From a checkpoint of a small transformer trained on Wikipedia: 10 layers.
Each number is 500 + 50 x the weight over its row's rms, rounded and kept within 0 to 999. Layers, rows and columns count from 0. Numbers have three digits each. The size before them is the row's rms in percent of the matrix's.

# layer 5 attention key, 256x224, rms 0.128, rows 221-255, columns 0-55
098:512446447401551439468498482431569514570540424430635536462548495612525508470551497486520483570486497471480452510526487522500394490529418428498450416527423534569547547538
105:506497509481530477584542435483564478559629562453486470548457498535493458476457459547522544509455521434449539441507561516477545471589524557472560511529477520484427404598
100:542479551536516472484544546565548573492639490462383546542482439511472501472388533517439589545565495434439592520483592506436462536434565467487509518555594541492525588568
098:499515481472514467506455542452551448510493567464464533551510412478402437497467421566592479542542532520475413455518514495587490475561465505435464489495571538511512518547
101:447427519546504468447435498463509471465578555531522511495500510482613542462496489450452432525511477549405412580495507449440427570468469455531438479451518510483496497472
100:435466592459404468456478499488480472492446601433510402479495561542510453539516515486455452525526487507523488521509609563545547535499503499550553441580494481435570425449
103:512520454562450515458512486428363487428434445511540477552490450515509552396423493563523573527544441503513515523533500515570455490544459527565460412501448468478528546551
107:458486490443471528552485556544566481446433410588571456478525475526541471514547419551498425546517502480545451594484485599555608481517555426499425459475434454537529433473
092:546469526461411442579511557518544434564490415540525546511521551543500526438473510526565592462418522517517475505544509551431536451416521524396565498529487569510448443522
111:552507490468484561459434465532514515517391488560538526495569435581507467566466546550367572469517490542493483612513524547504559384498474486546473458557450435592505520524
103:527467581487502459469545537516558495519445549503536536467503539529424537478587477536503577543428508472563482482452466513552553427520514500521447438559496509442493518577
102:493553557495418538448423470455458446504475537612508572492516514473586576537547490500473503548423477419478529507410515557542521485498527652472563510504485482561539466484
101:518535515467486557587444530530467403513562520499548375504480497632463554545481446519515539553521503440506485482504532434473462539546482471515453409406545371447527579456
100:572574457501524543507549597498485446536509501446456586455544543476528602503512443452508476536514523528504517491448576535417471494457520529476490444465488529533513455475
099:464470539420538467447533533517465545530528492522445488499565393462563474510431600531569510484562414519511518520427563522450524476486465451528465406505528386514473519500
104:400561515406547600507507538479493567519513482502511508502575368451585467533489554507477450481519468444517495529461477503469451501534471518399489528457499472450500357486
103:445607451563500538514497488478452536408460480487446485535577505511492538480515416500484520388516519474531433538459514514532480563447612467425413478555460567596457472499
096:489556512545477401548440565549607397539528466462449486487437473495457522507582527499533493634503494537529439488451503559459512598547453551552516422542530493549541464567
100:540456468448559437423446512556452491472483505511560571471451555611475563476506462449509432478556555492486536621495477487416478445464571513568478518491476567576404481623
099:582412470449417489519548476520501539451506491557478487501516481522490499501502507528557405471378450434448512471457519542476565533470439508503542461543345485452420451507
100:538433506473505512503501522560520513547459499544464507463468536539579471555514534475523474391550489484456549493553550422442525411557431437561497551461557500602522532464
106:545478418430542443567498589481458555580513471620439477544544520459536498538422540460447535505478485537459532502488462555466504458541489420498568376547527430472480494476
096:560552484410507451523479497484489592472461518460452658499470471447513471484514521470496490468454497545576521396431571568478429488434531565534468548466514565476459520559
103:497570581500485502562554583577520568544533548441538544457515456473512531470490469592530547441450485473516454461494459522527535435509462491504466521554538514487404531539
100:534485504583512562518450502588493558577529487460469459486487480420512457547454465514484499480475467431527481490568484376507553608509472514418545488499528492500529491467
096:496487501485449564468401462501477445582469420632494452535432475499530498497482453482411508508579573433482389552473466523465497488510516606495470508530426551554498554627
112:527463446475528557497453489475537513528525462468595434489485444496479392585487567437520480502521505428520525490432533539584474521425510442477527502404516470483510433476
101:539493491495453578577480455458456531480414413488508522472559439486446413494445468478556525525506508490469491434510453509484413542546530466498452541496447480610513471443
096:545476537567466547374398483540525507521425475514476552501451482480467509474529565487492583446408578561500474570475413534423396450516592545459516528520439446352554498469
103:430531471491496449484477430446493486510465468475492492486458536498488455574495527533551505534492462534562440568443436368584525447475496592426471459551463599508468439517
106:495502488439638468539513446506449489532429440491428486473560448486497486534475520420515565474586579587505533568513570499591505434507490546480495474453440541522489454479
101:536511535528416556429371427530503473558459488486438448566476491566541551491590493530596476476423553519441493518482501477531567445497465524460535530566534436479448460520
100:535526558512472445517579570397506578542486469459448479425468476459540526478508433431490607549411396495483473494516525534475463507526526477581369452448453553512539538425
100:462441489433416583460528542541488461531526524514588475427439560447566497487478523447498490524450410612576505520487561428533515372430497528544505569401575496401530435510
110:536540501513488464665387406442615466523402535459404425521482538510583524554583548475509553537503492497434448418426570616542577391506477538493457534417534549519486434502
# layer 5 attention query, 256x224, rms 0.129, rows 222-255, columns 0-55
103:581570412455451370494544529474548494455531584444410458470454476549471574467524482461533453480592585467530479461470498506499561418564481458497497588478559470553424563474
102:530518534544489493583476472462369630523534483415429553505396487505543477440453419532479512425509443415390528457459574549486543608412460518575470443539564544576454500405
099:443566506421479562488501589489566493503411496505510486407490530496513505504574553537554504557499410670488544434440600475417533541455491523484489509561502543434466470525
099:477400533510542541519420560476452548478440558499567539548522506497570502514509507505411453423514525515588464438464490508468493458431459532528456522474470541502439504490
104:659549533479407497517569529549510408466561378489538464455456523551437493447453488499592512513512531447447393537533499451559515524493472513443453530481460474587507530536
101:466535446412493501478422475505459431461477579493511487517531519529456479454557492557497548531507476517486445524476616495426521579548450504502486504495490460512521591563
108:415461525531475450522536472521499476487404345587592421496573485456511527441551545474560528502519454452593418509539468483582437509459446452545525483515514547540475523630
092:471563559509521523467484530465490516486459531527460423561505475578517440537457404465450462491523544505489594469513506469599482521454502489447514435554490557577441457426
110:500514434518531469430518482518517484565452524533465406548450476528542531437509530537547491482569501587478438444505480497474499440537584516422576519580511450535484429534
106:514540560501551466518582446528426497447475458532537562548467471531540427413565514572500493500490453521516529509481415440478489505432471582552424551553487531424541514504
111:522546486491494508425412530456517447474509530540480559548568521545499464524554575578521455547466558480431514510508421504561522478502595574530426503447482509450497585619
104:519421399480555539507508486488530512559465543443480440416557554511502488556507464510530580421460467580556520482511434480460543569504441524435455524490539550502561453497
104:513452513498500470455458563490467490393483506520410584453553560493374495509579621378485473514418549553490399619470477515569476469516484427455514471483477418538493423501
096:498458449582429510517484484513502454472465504507474572501540467370521533569433489451448432453652428502464532541475542515491541576475538494484569485553515534487602468417
108:544533539483525487557505462453477521480508429495504523480494446532495478500500556466484525455482542565501592540466619535419516573485486606550443554502535422575534473471
105:511499547421542435434540530550457464533477556510450436482484531489621486440484489514505436501435444506503470553537433446538502495427502420496557543472511538545481489488
096:611506438536511469495451586508525477497481508507486461536440468400493435421490538489546519604484466501569646536564423494521375567612448543465508510555512567527591514506
108:438417453439525444504521489579476546564514514473525447480506468573531436471504510513529463502556548479480440497492476546479496534575538435501529498436503439517511444493
098:516577507506465493540405553417482513488552444592620553547482477569533553505537513569572444551493537596537542581461472500402524508427573483512564491518519492436511402502
099:565434464493548572368520539500478562608489504489550534478459480486535518527512471404386457453515548544521633517529434464459450455427537510500560419452539520551509531581
103:523540436501527511542420504473464552479553512556484480579446530517556477526523472501409525450497511481523496567435428498468623550663475515510546500554567574498460499458
103:599529516449543583546535534513375578421480489574417596484505531434529456530464612442497564474472507512474472422495493485582554450489537480569586534363484471392491515515
108:539626578493468493479458549499531462514467537491454508538572397516509441602479457476571528516478486543496452440529606478495439482460538504457485545528516434572439435431
102:536468584570499513537487515498454532456482535517467524554581524469500519483424489560440527418527603426477443566523450496502586448571499535512494508590436562493454559480
103:467548458567569444543525495581506580477402481550474420439479467472506497630412499473462409547593411478523453482468463490488513530529547567501572448476570568443563527495
109:491568574506499493583525487444418492507629450567548427517429493490513539481496419472456402503461520471490559467480497613575457371604513512480459481588531486446471612488
097:565476504519487446555363485504549517514494557464521430418428531422465593550593474525476500469482480430467537481471483535537521477483524451495481587479552474565443449503
094:552399500485552508536474414510538565544475474490494494468520454617421475540492582485499525564504491510562481447551529525582579579476506547521530470539477536496462463454
106:510551428454470573484544575576415421545519510530471512501481531528438449515464442504528509541422504570447486526511501497566615489513484458467497352520480518593485499582
107:524489548511458527557479541443447522519532478497531531495488585461513642416529491527475482498528639545384433471535503544586498560547486486484579475453482534463492478549
101:518493486534523577506526479501497505505503439565596485454456433445471502546411527598584634465540468472461590551566365373512613563490492578510450547449466449482533523538
102:572513525511520569531478469527549443489508531522387547498541512479537497595547482526508486451470460458395505476442451524557463504454537488410471441457492496519533490472
101:427426505546433452550499543534529475488532539514513554512539576501531513559361580473459495523367568523521590531494400517584526468579470519554465495582445473457521459561
107:613549443630513485440509526590454527445563492504433501559503428572567543489400515449513469468533538598565463552524534452561472451536475458522470465485597557523497550455
# layer 5 attention value, 256x224, rms 0.125, rows 192-255, columns 0-55
104:462626573449571554483481574538519470526466500440557465487591472530507416562530518457567381555572561501456480425441515435566457422485419497462502456518434584447422490535
101:520581545434476547523477570619489510494481528374503604464518476482513513539502493624566617453443505464437532477513371440536535552524563478579539518532566548498580490519
103:437520407442492432456538472455510469548440466502452499485445515524497542534469499466467457541516428604507460477531495491504487554463500442442475524539442540514477484521
101:361530471506492532493503423513533510452526493467602466515494561476545398533406503480488487515476562465441485472464490507552544495419517498440570410417452477492484460467
103:464435451502560431473594578556473498450462437544575437512524463500520501558482615524528532527362533528492503542434443443400491602581493508378537558511424464509506564474
106:523554483542548483567482465547548556481494493572519532545547485600460483570626535422483519443506400490587434511538396543491485481448391494499510491609433496461495536505
106:491475505499411457479573494487530547406439559503559513576520481510456578534451544409505398540430527507515513587562491532459380510451495474576489404565490461526454465517
102:451528484472448522512530551537478539520441498484447551542509487517449528551428644551541417560492526510621479447426428508536510515479576469600535456533591476530466481522
101:524489509404530387536529538471486538443487464479569506512539506492462548405512484459473410530447484503580457582509449427503505396524489516482618573493490581408461526488
106:481547550534445464519472522439523496562550517417536612436381606552441466563457503444526456532475586491483619386466544420514597537557467494486527489466502521592508566504
111:489456494548573505599435508473471526580509420520426569475477474476480520438485486493536474481545563484538536519510465615491382420489458477508470613515504420446416551512
094:538439474508519502529550540489570492509528529437527466479463491512547515476519461491487484397469480601517505547536504496578620463494454527491516535505551488479506493365
108:561491405405491509511468496464494506488587509470533469592520451517530549537492523512524560529419486574508392485553556533470491432497442446489446556516541456362619504573
102:503554458478504492517516537452488454430509449520515575512555496520331421483498521516407498562553529467540528403462454588529495460476584464499518465511541473508341484574
107:541456476548540417492518525586530598500500395446542539502501546522515397570639492484589463450514467461503473469615464539479509458541458504426499570474422500550504463499
096:522483549511574504545457488489541462481499429471560468504594562419611499514530509562484458457429524531471536514550351506473500448493519526480532423485542519503503569447
104:532473444495458483413499478488497525535524549514504567531464546496510493507433492476506463537516575472489485482523445508474497548585465580562518472510439515515435522596
100:525566500491496590460477435492549526424490564518577605422504531585489541501503515548548516590461509458560508477486531477520545496512461447590527440505511559566487482417
104:481522558473510443550480445556479580465445535528489541511553529427490487460472412535463533590537552404469502467593461545506475509460482583517467528569481490462489523584
109:522489415475506477485465480583465529528490563551526469517556518450612522489465472509383568473516476480435433580540447421361558516557521577435508541499528434544502536539
091:513500544480509549551566476541538479520527508531460493473468567473517432537528504459471491575460488514475472531453439418560518537399554482380535483434510495566514476524
106:590458603518544533432482456433510407499424548516579581497520519439461545548465613548511482536502458556572471492502471522532494463482528439497503529543497496550473533434
103:459530492536428524533503500513403460477511467504502457554467621523583420504468460480509497515474458474614369552472439469430413464458518469587461572394490501540482454589
099:488501531448423574551494539556554517519519603522476433623533469405447448383446495532484468539471489542459545474508441493489422492573424545483553506404481526454478539513
099:567410466532417468470436509468484515571541526496496480617428478635521644489472522570587557509531579475534419452521545551531474521442495385595396533448456424496471472379
104:542461537466563533473527540480458480525476530574487527528492473466540568550502432464475520491538558504530563519538463580540449477505535474466577413502443465526486607577
099:488479473418409538407374542529425520421475450437492453423566518458611493505612482447518556470548483504510526500431461511478499506553467442496401445529423550502494563457
109:528527473509428430455519505551526498458519546682513498525448514443475483603397437533506342640532541498497544494445470444465464468483471424546479527493439467624491531522
102:474513534461524467443523524496475508505526485441493479523443552530502493537524532523515465518511519497491533434392492543490478441501500551524568543476520457500522423563
098:571555552556495503525544480494473480609476498483457432520514523447481517533486512514472516503465558518534496449491536440436434475603561442443522458612435517447477506444
108:512493496540470556489502544458466555476415434409539491537576458565457465472533486522495433501497435444555568642574445426522530419514454442483493452546529476458554536482
114:527488505530465560508540452485510576497493514484503562425430447547576490444533394474462485556496485524531600383508505551521447528471536453598537395590420495472526509578
105:474443483502403450499515555479528466578603491506508526537475582441505459508509475508559472457459561418530502513479465492529534451496427483493414497473457476528506430439
101:465496547476468482499491491411566414449607466543479514455444496530436486652569562490407603500498471482473486599505484553542496474460521466529510550371583480502398491519
102:455501686537457460394524429443487490551474530569492594530502460590604435547457490535526427471493490489492506501485468445535431514561572555522491499476582484485472507449
104:474472480509495520442493509473427519441577477486511413590505489535497467687599499544466494467495598496496437571609546531475546458560525523517513521469536568506550518596
113:462485495432534502542396546384479401566535421536517462452478501476559491455486473538451396552431508531573454480519519463560430419504414484524544487549487503507476480512
109:485473397516571502414469496568501502478486498555459458364531435408460424494541522485509613518491481395531488509514531512510437446483470469469451484485502435494547518488
111:554457530479505502448559408497436508454417471457478547552474451501502468447485486464532500487502508467360499592476516475496483500548447491532536436472521467518448511499
104:600499521485471533448467439528497479469484524540499455526509594505476472417421514488469407439451518510557538480540540453518361476508592401625471439440594477587511477486
096:444422546465548466514501467524552527572587441488517455555565511475516545448526554551423473451481476496515496479541417394564455441475471550510495501502562490460581506527
103:547585458576426489523523385506481497489461445508464515439581418485490488400431467440521532444491489586563498410391524434613525472470608456511450630448420467488562448568
101:526459512470435545521553566593505347515484502593403399519433474465521538457476536501494441585445541507501508516436504488511426450465549465421496478454468552504523568435
112:553528539433618465522482504577419521475531502501520460490490476491481460563506561433507477474528432529565456416446496486387551534532522499438501602453503482482563411563
105:499466519501493402411517443499515474482552469502418520545491511523454477498499471400526531494578467457536469461426538475513511506509485547465516606437482491513423549575
098:576494481425475426539525503515508515405534529477453499483448499573546448439582437427481486468390556521509441443496533576456537519427514598409531524504593496505505439528
096:541464439513477563478511530438502546435474536540503417449496430475564547484570523549476487501566519543539484517454522555520488480553510588575595560507493485537539409557
102:502503462491512437461586573520456510478557516524503442440379522542537522559481492464521507597493485573442444539618442577469581553468438520567539377403600617443597546484
110:468563434528556428507546457547651530514532492612543474486547495543534485525490497533497478502498523490540377443525486498534550525469481512457518460523570372626462393549
109:496533434483536490574411474496522518493548457484574466577467654491428503515489521552495443447462495479573435447511443486447511579392490482479444462528462549514452509451
103:581442491397618546499428497499456537546489551450534500497494391492450429535507517554535466454427488483566558438473453438507506545489467435451432454494542491512504502596
108:498614517492511545561415535524448449516512431528450502519396460508545540581500464574527564443478517510496473496493372468561575416537424641526367457498487521438432499448
115:381461428473410509583554425503534608539551445593537458498520542454510521524488533482487519603492505520473558427516417533534513478555566496382538504535516487503412493520
107:566544490562537477452569496481527495493405504471521610544600514478341545522542474547504487478555540492485571414477512491511479557512576403564573357451537433539543434453
098:432590499519494591446486468516601427484541490506456509422457566393576500491457542530542558557448466515478519460451459457565514455513550508518552501523451479512499483584
099:542551502444440415524478500544384455538504484562448419412475473458603473507506456515526520533580541463489513526525495483504419502539517477512427428468395383471503474496
093:477498516490434469539519504487496560502477467499452520447531539512482532422491500534505484509488445534433427476452524436560418437434545404568584561453561581571496578516
108:479482473499477465561500565465442595513453540478601516509496505464470541483512501448541537468490492477443437511543497532514431451467471508458451437488499511491463485543
109:514524475442424545595530527526505479582485414447445507511454532511484490433471574515534546482429449595473519480523501492498574580479507544462444445397507440478504452557
096:556595567603481498517529465526547531441543439556477529546454520506524477487451543410543481522555483499453475513453576578534473522539490495507531468618505402547546560439
107:470510604481511483453492565512541486497433506538470437465514480468412500498401479466392497421451492528420483475491549553450584510555486568554457426371570453484490579440
102:463666537446448499506443542543450518565476490464515500468537485593518449489475568450533483557471481474375512438506526502554521476550522525460522438454519474546558537491
108:539393415459536538466533508448546465536487569528601586513510478564472569551456496532509464450493429454486467523427506533496492460474542525472522433499511484494523499486
105:484527493484519470610458555512471521539512496417535567475459391527474440565459524508489498442509484508521483488486428544565468464575476509543497543544448550537563503486
# layer 5 attention output (transposed), 256x224, rms 0.106, rows 192-255, columns 0-55
109:511534512468472345525444513534504518551531522564451419537461492511464521486446410466423594479403476509510498630605475520498573510494460566552486412422509514511531464533
102:498487468559454497570490494361565542498571520492459511522569491524470531521486486429507428545604544500522467526584490492488469567484550504418484494491369479618449489512
102:576532540564511591539555532467526487427569546548568486506536561495495506438599437492527473477478510378533557558548575505497517385573490535566465532563535416427526500467
101:590580457555490517415428595484551488434539573500514467512442480554512507555500548425530488434541510449554601515466492571409529475553491509493446549523516505544524468549
111:514523513567530567490477512440445493549572635425573478527387582501503546525596460454523499462565506482447509404554491483451486398430475579493518507513514493560476517509
102:581472521463485584459522460526514520485463576474527548492446534437502566510396499499582526534441596433535561538548573460541523478452484536511532519429537470613555532526
101:480506556469572449501482460578527530517552482502494481454425553458427431500567409490494464426551397529441476384407421495531479491588493496478539548431549503451558499498
102:513439455555501506471548433500524537404465508482583499390505537470516416520533479379409541415514490470467539524481548503523520527518447501503496552468341503568581436454
101:486547426508500526565506458404464535514580550445581470487465513467482484579551559444543443494486558384423519497492585567519501445467478524606474469536486401510547562466
106:510446585554481544487495505506459454474421488499501465540510455487469474503498630407540573413425448489515430590513484552546555371493582515508505508528514448487444391519
118:533551528559422455475492529444569494565477532434532399537465526450532427569494497474466549517518508444469423441548515454509594509565574475494507542470486600541420506544
097:512453568571606485432473354500456471447399494610553507500533451508452440537521467507498501517487504585459501448495569531528530454482551457478496540570517593508459512449
107:486455502615478571527545519530474534548546480529471466411535534485457492512521428496543470523523549497571589456493407441477595556477485482523466523525450549591485486436
100:508541507503466564492489538506532484561433596492433477473434520488556550549450479481507558453546506503548505562479545396502534583545469572395565584528486511504502406440
102:481590496507477506477493379465508469489433534505400517543481450476477557452470547491425552521493576461420523541487490524484494439547557484477458483448490584479439498552
098:516520453418514476375507581520473502544530617545434531446477509544490517458522487471573475428475464400463487480524553484490513500547501472446458582482456473606489484477
103:504571464520475451573434529487483532490419512515499390481475441448486496540560546599504574455418472522488533522453534455481502446469449502489450557494591483431450525487
103:447422467474403480524551528526513505568450505493429459545517519437537460461496487514443462409512526587456551464574427525519515528421342536502451521473447480447541495533
101:546416410531545488498528478421539537490453460550481495551445435574579549598533544571491541412565466501427530567486526472504533524492566498427505486486549464557493539481
112:446473526609474523501479608426492467560537410437471461457388445495444526460578410545615471515470523537466488478434505544546478531536599501482481473541494610423396430496
100:468511478489505494430567484422519526373418551455533450414520479485514489469543580470465459457518490473518501530589544566529602485474561522503462454451450469590476467534
109:478546492505499577532523419602483498527468539501525500537452460561464487555496496479472444553515496540527548471508540495517528498497487511483573437446548481601521394424
103:485471420419531534433523519410492557518575504471469428462482497441523614541496547462543393480489502477402537504394555479540431513554454551426535478389485457459475484496
098:491433547522508432416461469441492451427427490520519508378498456467534562531519440499509519449458495453531469534598521484485460506478583510497416477561610484446504518461
099:591565595461526511617535437508429440509497507470516548456588463428410451520482455442455465489497468553454499453467503503450521575567487455476573556506568582376575589598
111:512509473526507551566509492492516559544481498536501506468507620549418424485483516580626543533533491503451478481536498446497499503584516546439395535579535549506513459421
095:544480504449464524428461486471454491523545556530524454586516477508508469464405456457480475454494560468500501477454522508478539544469477582476552534492551432501489455511
110:502601453453508537482502429508456485506449493451499519454399516441476452448554609537491586492438441470499550491535533483540483541513487467375518440480615471534493475486
106:438526488572528446529495518504558500485548507429529438469523456499615453512486468482432577545463445474498517507513528530458528536484418466422432450465591473547463467483
100:424418364455451519380467471500566432440469514554599518448494501561520508605518478462468499550530499529430486545491498496549615539565431502481454535369424463481494430548
107:471472530441496554442516471554567449543490538521532475527480531478573422422523494578532524512470495451510485453425483487466461549453522521561487548428418533643467464477
111:406502561524432513470446462494478453531511498495528428574595525440441537536511574544496466461542510524508423536506492384517602564528502535472490544455563582482496492473
105:456542543500636550541489497438481511457461499501397446489483490529456457470441523506467518458521452466494405481489480490426487546412517494529517467409508493495480457550
105:474568475495492426503499547578507573436405507490526554498482498473588496450402534483581526448397572499523545448479581480449500533630532493503548592491429483497491487502
100:553514471437556559560435564550539417469524469508553465463533517501493618522452485555528514484535518510554499457469536515474473422404490482514561502484517472462435537622
105:467531512491528462493487416522524512509568487457540513452509465411451525433439533464625578608489512543496604422494458442391462478459453483511470527441480514539548480449
110:459544608606512487487601447575452620472443464534461514502512408528479509514440474477577457500523457502457459500515534522427494454605524480571470425416475479493508487498
108:475471553537470505564517510456493500546538484519408591525492565612581544492391460480431501499490577542498496456521506482492545582476496602526597482461564577549494543474
111:462542477494539498551479495382499518544503557485564457474498482476561429543422474477430549458490519491503562465563402525583476482544542580475440519523463556466508499518
102:406395471511548516593463520579497372536504426483456482421474448589525489524550567509436459454619458497467459574464510508513576505477492529484596520477471501437533504466
098:563530398601557514458472484483407496457518578513479545434511458496525487573456505408633485480393552479524525522484559548438587577558535484516450493431475476480411558439
102:510408491452584571508520542368518496488561540481439540497513535481511504515469560590437462481453453483517486551527498505455481520476555529420475457455492512381457591412
103:466574525529550406419513526435496526482522486478566589556518530543564494473504488461519471470544523552474535470481570507498500503489488508659486538478592474445449475596
110:510435431583479513535494542461577493541617452564530495485532455502392555457470519489531539538476445501487518548427496471574475483499507525481497456485431446581458540458
108:520465492480528501590505496524569411468459585580554500505530369530435498488480494545520425446403502535480554499478501498481530446439569490515545348457459477440556461528
102:377476525531531483510425579521483521416470392429482402536514469466410504487405490511520491526488541457384454530506546483513449540529523432373463464547418518486518453489
096:519512563485607481521476553582536459526517418493418579531497550529394544559438414468562574410558536506568519478514576464497423541454457533440442452460521514558479526375
100:550473563546603499594359467546478482472581467438457505492591491468577535539532541441505443516551556474522477514516516450496414417551533450469453583535541495477536514635
106:533449543519372511451394527557510458468430466484433481443495452477474470524462484528573526504451484537461521531461504520412560559530566443539569544503537614420497592400
103:478448505475506483540606488537475480491473572501427573445523451495423543383477612472448539521551431461418606626473543587534522465590517547483528543446548493468522517485
105:535503509556440433501480509421455443479531487467396480484619529526490566476527496472419506499528551548438443504544453555396491421509436555555548468552459491612541492461
112:548368412498490455484467459456423480508476513431489408441575486422496472415521500368527446506497487545478453561435620445500537486472525479521573491482502517575551525548
115:580515544464567452529459478533491499434501613345483600528421542501465517559456562447550461438487575482505471521499541505524490510487489561531458551539463481489509484521
106:456514586503512538558471465522476514566570548500498464488389510567576443441544533471478515489475474494540485458565412468575481592463474529509475554484463514558546613445
097:558458427473395450498473493462473470477463508518508494503504474544430450563497488465515431529497541511487456632503509514567549533494408456444527468522587399447559459514
102:518513486551476529454454489507574542523502427403441446524578511528445566496449522549499427480533474606469475614439468475513504497550525531486512433576618529458513484546
099:594577513541538543459543405464515470491491544508532479506419494470512561515543523534418487557469495458597658459546524480454526553496544469493428450472469429567425489510
104:553483511468447548566426422464461543526528403510471469485589540482529538457447377491590513437429571496462388412536446492546494498559410489494473555466521409472496485412
106:504540513519607408536519540500479513445462587517455501535542432517544474488564441620516508508488423452497489570447509536593491545608550504479540578617511455506443547505
097:370477536431508542549562542529515473495508602489537522522511496529437525571512415442455474450523467550544530559496439546548587585467494420507491455350544446451447469448
106:525451474550551471536570503556438507515597438425483502516460579389500511502577440440567512598498554499589442541525575417554463493551483535438468476482485475406499507500
103:490419440577538522504494539473491508596482444548556526467442577469546543469575402524495459463506404553530540635473458520516467547519499570525526533552438480517453483503
108:460470566582515507529477498453431487511508485513451440499453456459506528471413478492456436557491606493424537456518483536539542541445385495497441604555556495457478479566
105:461446527632503522527556489519490530468491608531525517471541571467395562462504534479433597545400554534459433557471477504482468434528487561487479511503538437515505448467
# layer 5 MLP up, 896x224, rms 0.143, rows 0-23, columns 0-55
094:448466471524546418428493516388554541590526492462506539581532424423509547505466474566506436463501537457488547488458515594456580561622496502530442425607537519545549531550
102:574510460534458563485551459541531455523464485479562551549467443528522506551547486387474563499496523469438389444432526596450569467460527415496570456529456471476477531512
106:536540540578495542418498395563499556430506556484521536440568534507573521514529486489646486455549426469533538465558528526469490487462517607504573578518511499466456495552
111:485475506460487524513530388473455523420596452489505499536578530476468408517441450542509481474539450535596585535453513624432594464461481492553535472451529483473477538480
093:456576424434518466500524515436561496403459462474514533424476505495506530542579490448503511508595525403496508578465507473514480516498477481480456472484509425431446486518
100:510438376551504467562485471462593544480503421560482476648518574456472403536434554474419509573502443565528475549580504458424568486488468501538462496539513567558486538574
100:466433366415497450505514529453447436521550539590468552606526423439516397498402480496475580504501501490479452525482512497399425476563590440518448515507546476514523539525
106:615483534476513515494558488524579554455525552600442503497542472465492587537526478485498481460458506438450501561457439574404520503487484563508421502520480510448598459488
123:528407553543385526451533495447459532444473484452508460532529422517482562483429521483559532546441502560494525544482491491483539476532451468485487525366448480515468474514
100:506505527539470515480475438466499561541438456512600592519563537436526505487429609487482489505571473511520574555558492421558438521495427529550580461580574547509523548540
105:514515473415596577459474520532483524466510454479503513467445520470412509555563435525544460522543502571552537489546557463475455429551400494384525522489429533468563505430
099:455553474499520539373453608557535511470481609464558526580479407535476555476468519416510546487393482543532508508485502554466431458458399522510473544500445348544446467494
094:566461418521514557529483644519335483506437468474446530492508466510599510507451502501424606479442542481482551350513443523505513431542566517493510476486457492549542510507
100:443495461478508493439507540614440458491510487528457479475514528482557408446491487512479460471493615543444455509484542496446450479459501432470517479536476511569561549546
107:477608472522484514529503464500446561468491471562547470523487497511524524406562433509543391495559509425516606495463587475545440618448492446558530574486518546465570569420
103:445493420530467439458438506568543459473455484424542599537517516564574510476550534470442522508434520502468529456569558516482547484540489599532413546465473510525482488495
092:373538582429484488480441504501464481482455464532609417517454451504474446485499449543553525580449466502487484467516480443504487428510491491595610530521507549534443456535
101:470502493528408492427434492524399481418524509484593437493468443500402432460593501460541536556575471502546549515532556572526403483501486574519547493442488438527554557410
093:538531483544529445536484520528560487512548485543383448517586472505524471552496545525486534440411531514459536499590474562503477458454514537485523546560486553517455546520
099:367521440489493546482476455417463542612505542338487437507522525584574428516480451560478387429515448513526415495491458516516445504520494479401501538522483499516433552571
097:487567532474433608582500561467466552524460401507476566433503434430464574542603526438555500405523442516484564509429522484475521498475442528499488492483511515516471526490
086:599528496408555403509445391566456523438412505462485564474462507429455496556422511439417604453435500440430541536447566549546472555565505533604523467415510501461482492461
097:495528537516503454457446476510436521409416543427458557440557504478496431596422526467445441547519540503414432564509550461403581530513426465500503418519526573569437450568
106:459356521474428588424498492441451560452536387502470513382485520531475509499508514520514395483446529530531482387592526623480491467428563525474492505484514468419421500542
# layer 5 MLP down (transposed), 896x224, rms 0.146, rows 0-22, columns 0-55
092:554477466561533550509461485526499441432489531554469463444487520540415512574460531481465542481529494524565476483527419502442492543446512446538563534450558420427531528516
107:520411484442409533575539501531483566420488426582465555489450469504513488465532514518521496538454430506490479590506450457553546480503479563501583417458566486545478627511
101:541487537483493471593562540479552520570451483499508459515541538595519522452543449554598582508536486461405523471511572496429510437526470474551492445380536468485484517484
104:471408417525466415527571572435477352461560518469516514523427379483489377450604390520497504549502469483584441503491528510451544467549557398535503428521480449523465407558
091:511527525536463397423395474514570503556485538502525556484504484458487426500423510504486509460552492490476484463535434404465453504493523506490564454421535466531464486512
089:503409530501516518522479495519523511464499474514544558416497459477448434412495503527449513507488531537376446513574571544533532510541599511470576484428426433486501545479
104:541533492470493486562469512608500541463559539454481488469480563512539473469509425480478568543489423396358473479404546515561531513529463426481410459481536608392430413514
107:474389418553498554490443528429563501421524502521501454383452472558541450480519479590496501496556531608549519470551475443398535523532585425537574495483612499603486609505
113:544452591556538514413507579418514490480480572490543392539443492645510478540445509616496439454503443461418442553469442445486514454432489388515520460461475482539531561515
099:457459462541415463560513402437531480539600545478428515474467458545508464507479626494503452468483466476519361535518542429568405583560518493481500406486413607507542532507
101:615486521503530511461501643485482422519467571473524469497533452473520585520454549576523471484481507534462511523496491553412501572479512531484499442523439449476476552416
099:571527517443507483466444507505565464527457477497599606464533458470476504511492422518491414441444495547582476550533541560533445508486361639500529581532431615500489442613
089:537507537512523555491526405505541423518429515534610492425583563458499471396534512600516426563580486524413481535464488520509406587529514451537461493533434573502438518488
100:482540528553520578453404462413561468494482551645564497480522477421448542537491485458494567568493393576552564511516504530438388393451506567546486461474530579516458496434
099:523484519546437471574491491571570545438548454509417466453533498603517465467427544455367519472507528463557447420526472489417538487529542561430541537484585558503427577556
100:579508517428541436551598492568487453508492470534463506468537435475563463439582474455442481539552570457515617483456550467476486541519528520463521488442434431444528506479
086:506486522595499505506503568512528473554522506604470459504425427549469436574464536650528478428490458465511511538587469550461550428482496464451488426565529518483512495503
105:578514456471506475451450601527474522545555462599452522483491508515535503487556468453545396519481509482527435545439460427529534465547423528446573486508424532450493580508
085:483505526465439517534541545523432484516512411467524501579474496509446488539525434599562447434574506482532420505392529461495436500478483505579477468549458494386568462577
107:486390496438529533471523481487383446376492483498470447500530460524550450559541634403590534407468523492434532478446489506534485573445561504555446444455453467504414504444
104:552540548570456553622602481493467504576486516622515454550525474563443579403531426415536467505446477452542548563526519529511513479441480519504498509601507504550484466537
088:496547503528519586518492445466470509569398485625504459645437491512560510519510506531506583501491446500438469524446525490548412517552459524544561527507491466462484560473
099:513556429544466443429486397512442517452487555470443504399543462432474447518471477488499473537494543467529433611473630506546580447506463473440519581621565597456486504512